Weights of a small transformer language model.
Size: 12 layers, 6 heads of 32.
Architecture: RMSNorm after each block, rotary positions, untied embeddings.
Training: a variant of SOAP for these matrices, 357M tokens, 5443 steps.
Each number is 128 + 32 x the weight over its row's rms, rounded and kept within 0 to 255. Layers, rows and columns count from 0. Numbers have three digits each. The size before them is the row's rms in percent of the matrix's.

# down: layer 8 MLP down (transposed), 1024x192, rms 0.0668, rows 830-851, columns 96-191
# gate: layer 8 MLP gate, 1024x192, rms 0.065, rows 831-851, columns 96-191
# up: layer 8 MLP up, 1024x192, rms 0.0686, rows 831-851, columns 96-191
down830 097:146096126123093154152142143105154128117118102106154166106078190151099172202100092149113154099125119098180184116126131178115173093120119093209161081143108161135115124119047136188152126126125142097122125154113214111128124068124109109100136168144134139130164161172144102175109124097096109092
gate831 094:058147130133135170143135074119136114097097176096075106078135135113130184116154105168139136138171126151102184150111171071075056179162146145064130093102155121132130091097173037141144122115082138167140083133116099097163168137164117114203141109099134123143158060159113124123110178109137144090
up831 091:155088113151145091110149088073108147115143148151115091112094143119088116109081104105115187091113163128100091107186180108117161180146103097154178114158169155113186160091114105154108093170137113098154127108130108089165136142190158117122150140063122115144103142061084152178160103111091135204
down831 101:126095135141125090140091125087143146103172167161165021149130151118147088181136112049152146111124101159070098119127147144163109185152148139164145174075101116120142094084113083110110183103127162117144184107137198152110153113117136162199169126140090147105097115091188142110171034140159116069
gate832 099:151117156121109125133139157170127101054180174133097145089113132072121109175148092146168150119092140128102154089127175098033124174102076112140111067126148137152126157104154150150151102153178073137137128134110136145115130122122109189129187072059080098115053123165140164109172111137141130125
up832 093:109078133204145082129195099108151081183178133106105127129128135126087097115130206166121123131044130178091134114111183141150125128149159117161184125136160175157125153095094168154167089138134148098093157134085141073092113124095176139126173180109136098147096157078151162087107143168073078085
down832 099:153144086101191157112127071113122127147149111086111090169157104090094160111081101117116089129156080124082167144121056116076131212129160140143162137119090143075135113148110086117105149157098133096165133150083156157128138130078124155069161069131117129125178045138135109150110121126149099096
gate833 112:122097116083120128084126179096121129137173158132084108104150102163146084166160142150118132188094179152093126107060141096139167099138149131154137149090077167159185163082166161075140120058095150163134135113127112131073108145053164154136086156097108158130108122128084128186120134130122143125
up833 104:125166137205167107064138090098160142113071113122109120165114106120131117075107105130104137128171194087086139161071113145093133114102174111099117124114087141080201153046153154104132135146143134175145105156152104188099148146143125151182092114124089103173088138144120131107119194135091102208
down833 109:075107173154094189085159112056106134112198151144049161121128183213134104101196130118127161142114132104126138163105073135137129101088142140165104146156149095141121089055155153036135088107130120143081149127112129101120139191092163151118126182189136075108097106121100184151166163108106176146
gate834 101:157148128063147132126132173106087162106098115127166128180131106086191021094131089088051139094131148148093109109152123212195083135138116120093104122139074159121129109085125188153134135085154166128127090131135079170106152084109138139140126092064090128169111136112117143084055162140124130119
up834 099:151069078155122145115124148146115104101106176134139136140108181096065103110200140152089146077193129177116122089078152172109090133146081082083150198137086115162167136163102105142176121185126122146125174154091142127126106155119049133188125095076146104143112132177145130104055116128183128125
down834 102:078133154163158110124116101059151144151113139112142147104120175098162132133188183154102115157102161128097129139096111107170153124141100101144140142103126132126171099113122127098086124182145122128158144133122152137181139079067117097147108141193064117186135112144183126127158029095066159184
gate835 093:123099118148132187149143104102118088124150111088110090123118127160191112108203097162066130163122103081099064103195043095115123107181094095140074129124136169139163161137080107137122069152139116075191079144126128170166089123161128195127146127146102168122114158166149143131165140117148139133
up835 098:094152122126115097094082140155175188108104116092080225097150184134157113113162156116135194115122124115130111077140115119084131151098097126104136122104036177120136145135125159155113113171086166109153123133149079125148120103163155141153095142214107140112159157140109132151170184108141106179
down835 095:138146112171157076091144099147200124115066071133133088185057195112138154149179166098116093081122154119161148121128181109105168118107190176124131107102120113150114114109140082112132153143067113076173163105128198126116136136130130179099148091104161160098096111111187090164145096158168074136
gate836 089:143100134101144101116099149151112054087110138178119114115073116174075075100150147166125146126186104178102095090143110087209141158144146070172095150072181096128147117112157081130125105126215137176109162137132051124144118161117081132152085106152113140094114125146156091125096104166149157153
up836 092:098139149070118094120157112198100110112136165203117091122094147129103124110134156152102116105123104142121117159146137117163103120086149118125132188127186130118158147116171090052092133119120109128122141190125004173204113141159140177104076131116092113159107151150169096133162104166092118152
down836 087:087133098132152142140086156131131128152143159155138139112174138132145149179083123105130104119100112129109128110120156129108121128167164117171156140175145128175109185144119093152150153152102161097130172126079149088206088136090106082078091097165125079114126086158129127167109095091137134095
gate837 100:079079167137101153087173121114193140180169078146213141160131128127105164138114152114139135135118106138156195123094129068142121145153082146104047070141118099129109131137083155140109106110129176068108151113114113122115114136153114096131158167176144109106137102101167178161076078188142102125
up837 097:114200122062180116093104116132157092147127120113105058110128098084133134137131065110139118078149141156122083163177122146112180124157098125118119162130146116160174150077109066118148083123119180112114148184137105136132143143096181109128133170171087197117134151158068184096105186138072086100
down837 101:117125111169216079151174138165083158131088125158116126117205156088130134142145115137076115088170172132108122135125151131203079063138165061108100084126120160175137050106086136109134057109126180182091168122127117109109166103150124051128159108177128133159120121168151094155125197068098108096
gate838 104:120143110147066098114110087118126144104091112133142048191126122153070188073115123129105070131100071093142104159116172183097103108071143126124126125191157126192103175166147119146047106091108116129168141148150142147163113135106100093141136171102187141102209138140131183121112068156158115152
up838 094:113135145116217086130146180140171099083141108159151123123156107101098135175094154087128076119120099119079157162159149132093111142137160055106164145187086118135118146054197140111198138098180153119155154130117136153103067108142062164064110138187123113176076202124173111085149104173129119155
down838 099:129137127176110137158118188129110099179160095118108099126117195118122152178157102084155150088149153154104128153203155160136177089114070126075120147159117141059144110172094114166158125139132146178109058114100198123157088160161111106117130055117045125106122092142106165164125114124177136111
gate839 102:105068124103112143073174190127178097159090134095149151134142154118135136122116115156115144134106088150162132119119123114158156167224134066132144152178181127092166124165078056130079125096113104129175171105123185131138117080108124143156132121166092103163141115161186094080079101115153058053
up839 107:143131116187152176119068058148126144096159158149112178109164137144090137112154141087106125153119157176134150112138134203161131205132136089090158099110133169135125096190110158168151157099141116127071098142090133120123167110103148132132187099177163191185170101101161085185119116147147152139
down839 099:084108143158130147139144097085176097141159130079159125169098153108078101116078114077179195159086143156163157135132124110079077119139139130065110073041094115156125031135113177136127128133070143143079101120145115114177162104151179161087111153148123134152110087079097143119127157126101137157
gate840 093:132131150191146100151104069156182141093127113119122086097110123173129109178124082148195173141136160111207098167133146167118093045178092103111113127069102143128102097129132099106143122148143133168128189136165108120175156117132129168165190108146068112118119142155125126087144156110158072149
up840 101:135157152109080123103148159126156155157135087084136098159152153158152107164131163157068131164152123135167128133120131157155163148188130105133066088158140096159141130123142112164095153163163159086126164163123093186168099137109174177162154098153070116131144131174099145194167135109119109172
down840 100:135109128173117108151081137116122114117150097170069112107108122124141138134135091117122135095189113102124083128090155140107158107085173184102155147110143136105077088152078081115160126177086114073158113137144200105086163139173135127075217140138083138200198100143124141091080087093173136111
gate841 098:144046064138059125161110091112154095118134177141093033080140141164120149174072138188147136129154161109192085109101163141141070065150126142155123135035120180128135124121168140103098131169118119220115176087152168171117156139145125127170138113177123134188109121123101096177191160134102132108
up841 107:127123104152132153152125104109117120174062120069114124173151142077112150144120126080129115145199056143167178166129161096135102134135133114121154132176159087062179117118167158100135153156081132128101134126114139139096189128087185089160122139116111048096117108135105191098110186156158167151
down841 095:137179102133127141113125129146120153110116120101153094166121119133159111143116095167099152180135095165149102092084102130147117174080129109097086093164130160130133158104134077100103171131119162203167119153117154115110140143089103156125128077125177127128110104121131126177190119174114128163
gate842 101:162070121152120161138128088138135160129082161128067114155124097129091012091110177175146149126120072168156160140121153125149126149165102079120179196127092125140091065081119152197091158098165149147121127144128103174131146109156136115176131127133098163119150130144206144124123185106162125175
up842 108:105118097129108048113139088083179103118173145169150150161147111156093117144128145159209166116138109099125121025156124154089112146103175158153086114123127081193093055122073164157106188091162156115095100119172177104097159096080119097130130152140104144109070147099211101122080109170086136112
down842 101:080143086103135123100131123158156112125136105138174114101126157164132113134159117085068114133131172132144113198175132109158160143083089121122166126147141129107177176192098137090140157141094128160100177129126111161162145170171061127125092127133163125160146065145095132155164133068068096127
gate843 096:115112103193114101102138140129112112096163064138038114165086143067118159121153109098122082156137099111157132118124148140119109079077105152138134143165059014133127136161108201183151112117159082162137156100127099107137134125152140118097117097106104126151076116130138089144113090148144119083
up843 100:137120184089113078163093123138090179174083127123157152169117132111094129078141169137226134101072117089098143131114152100163092183129112102142155090113166131128175132147142137067132121099131158093098088102160116133139166131160150118110131154122045158088186083120076147101144137094163107141
down843 106:102111148132094142101152126171103108127182185128169102127133136171075108136119091164115105131079160184155178105056121129150175117165144137087126078131139106196142160154093121113131128131149184104124078130148168094111151127154121125123095094194167035143148140115138125133179154075108166140
gate844 095:166187128123080084106139093100168096151104120096147104174148124100070100091095136108107092122138133129056131157134152140130121144206109119082192128074105129189095103150103124090148122093159162094104129147130115093113121113172084105077127145139148108119194121066176141150138039118135151064
up844 098:127086109140134129113110165067129138131236142106130164109065075119144134142128177102175136129182141114130188100115096108115112150149132166105166148137152152110143158091119092143082204125131142090120100115120157136126145071126141156131174093108128157165140154154102127113107183170175064158
down844 092:109201116110059150130144070123121097099079155147131113125244148109143134107044214120063135091137129097056081110126120086114101109115086139138168116124158167109078126147151066154102124117151135104127102104147145094188110083104120213137105108135134137140125153133126138105095142143064103138
gate845 105:121043105096137123120137080078082149137152164136094170153097111108126144140076099126163105169073087132104174162139102138099158160152125151120131104124059142071122153129128163128142098121079143142117152099091178190166138114148125088161141155113133125167149059117069110125138105100150157079
up845 102:104078102109098072115104147137090155157086092178087154152097139148168134086114147097100080129100069140137096133128142159135173127164133124157122080142138041065136129197158097149111115054122135099100115143151158147158111149109149174126148099208127166131081089103085112180136168134111108099
down845 110:138100144059049138061146208100087134216105104133111156092109168125159072107121172109062069142094120125136136076196097136122145157131134124092173112126206172097132122114098130123135097145149145140126136104106152082091124155124108145120072167167175115129108105113094125104160117141111173150
gate846 103:127100136114145087141095118140094128150163067110128089115179142128000142144108153107136145155087130094137097162115124177089123129195105081141156137184094145069094066114113113078116155061102186149102162105059136134160100106110106071145118113178126104176141119112112127116181072130091104107
up846 097:113137121052137145152105164108151178077076130176105130163146112077197134121124126078117088146098072125136139106172120106141103108082188150161123135146111083119168128177126123137121155089140125103105150088153058118123112162126133177108080140110133161067147162165137118155156150114105162112
down846 099:142080130111103089134192160179138142163059105136124128142106124189152115155137117140134099116086174111114155111173161096100093158118094169178102079102164070113189137176107107179153080143137107131169104144138169102131143176149127140086110182090130130067090110191196159092097152117155131093
gate847 110:133084122134117127072164146089146129022139158124192149156110101164106168096096194122136115162170102140099130138113090142153189096095119182115164097150099130085141103097126089081142142204121126073175176114102114113145128178145125122094157080093109088090112069159140122127117091146180048094
up847 103:099135089183127120117168127097149108160162181110205121122182099121146132128202105102153101089110138132146093094100136091160102129054086201135168148166121163101130147156149119027131121145099178107215147093152104078194112201105117146176129071105148132081129109176197081101189132154174134143
down847 106:134130154087120116213095161109110174130104194094139160158177076133105160140118159138158102133128197134144164112123172146209141112127136167068141162086143128132151153184145164099138109063124128131140111133148122155095081047088167116105125068159178172153136169113145154110133178139065114175
gate848 102:116183143148118135145140148141124162115177167119193121111083071192139145062075075152083102158118141085151135173130049123067115129147128148117132069181115117096111129116067162097100077075113111103134107135156112100174135137149146108118134107108101185134143103166170198167096121188113101147
up848 100:136139176123159167128113121119153056069089115073141116133116159113115120127143146117156185118156136111139120099148089110113055114133117128102156182158153104141116138131096105171119119131155172130105104129142136141102149087123181086125175129105084064173118107111113157145177153091129068101
down848 102:155132122116128110110105100171105076109138115058167066192098181096137056199149151099161142154112084176115098157166116087128087190089085151093125115080176211107122071106150105112060149093126120200092148112141138118119140081087090152096073159077163102104107158127172112094158148120095102122
gate849 102:145092116120042136160102091119127116108067107135099119113111125164106132119078115141131119115099101118043180138168084107161093129141129116102167198139103203088171127126107111111080134151104088080130123099176161120122149069157145117090166191102106160187155130120071153097133152101120102145
up849 103:187142139093142140109137160168132127138111132103173157098110139158045095123137133122093102116132137065163138140168152151134220132165125143109073163160065107113098103059125094163180105108112123089155110132131050149145114060151148107139095146199155125142136143130099151127095190116097104146
down849 099:121139115108116144133128135048132081093098113098122126113173132127117099134118080149126144141124133166110154066170150157083092138144084096185146175085102123105092113114105144206116177116193121148145117142131168149142143071098059208135189106150133161139147140105121160115141096056121227156
gate850 096:122078065204137162109180091186139112091162132155137179153148154108194126141084127047105147127125138138128085172119134098117107177138086119087076127086152121155132134122115177130138118130126099149127162089162190093083164163158114153088136112149144189150120140112102132148094140081173144130
up850 106:121094121166103124187115120114130155143148145108080142076172085150164162150151155131110134112088120153061131128102091073138138078130131130124077097159149104130145152136157085095066122100104186158133096087165088079136084120121151160133092095168147164116144089106193125083138127109104146204
down850 087:167107137116175135177102092063107132136155127131120134141114111098110147095071160105174146128167118140131188149128124163107108107085142054077145146110106126056117101106154145104108156117103160105149033176116153112163100135114165158125071111127174142066148146192160103145160171093123133132
gate851 096:143093201083135078106100116130169151127123131135110161135103126185118116138154122107110063122154152137115152189141137073205121174196130171087125144116136189148156101130146122141169108160164138197113161078136126104146167179083108111117168111150146094177137153141127106164143071133142154139
up851 089:121161123063085160125103117193114148104121137142154125064148150084097129164074136163144145137089102135101107149179102144113151125079097137159159150161162114088096160116104106057117127075078083086120154146144097151123142149133150107134099140104136171114134137142140171102064159115149152191
down851 088:105121185135143094083129106099167105137134161067133151115115152126176143118080126121086090150132124102105124162135169085095132108161109167140115161117088110158174134107123118144114157121117190097126142156102122161091171104140146068100151106135107080123167128156119108164119082135127115070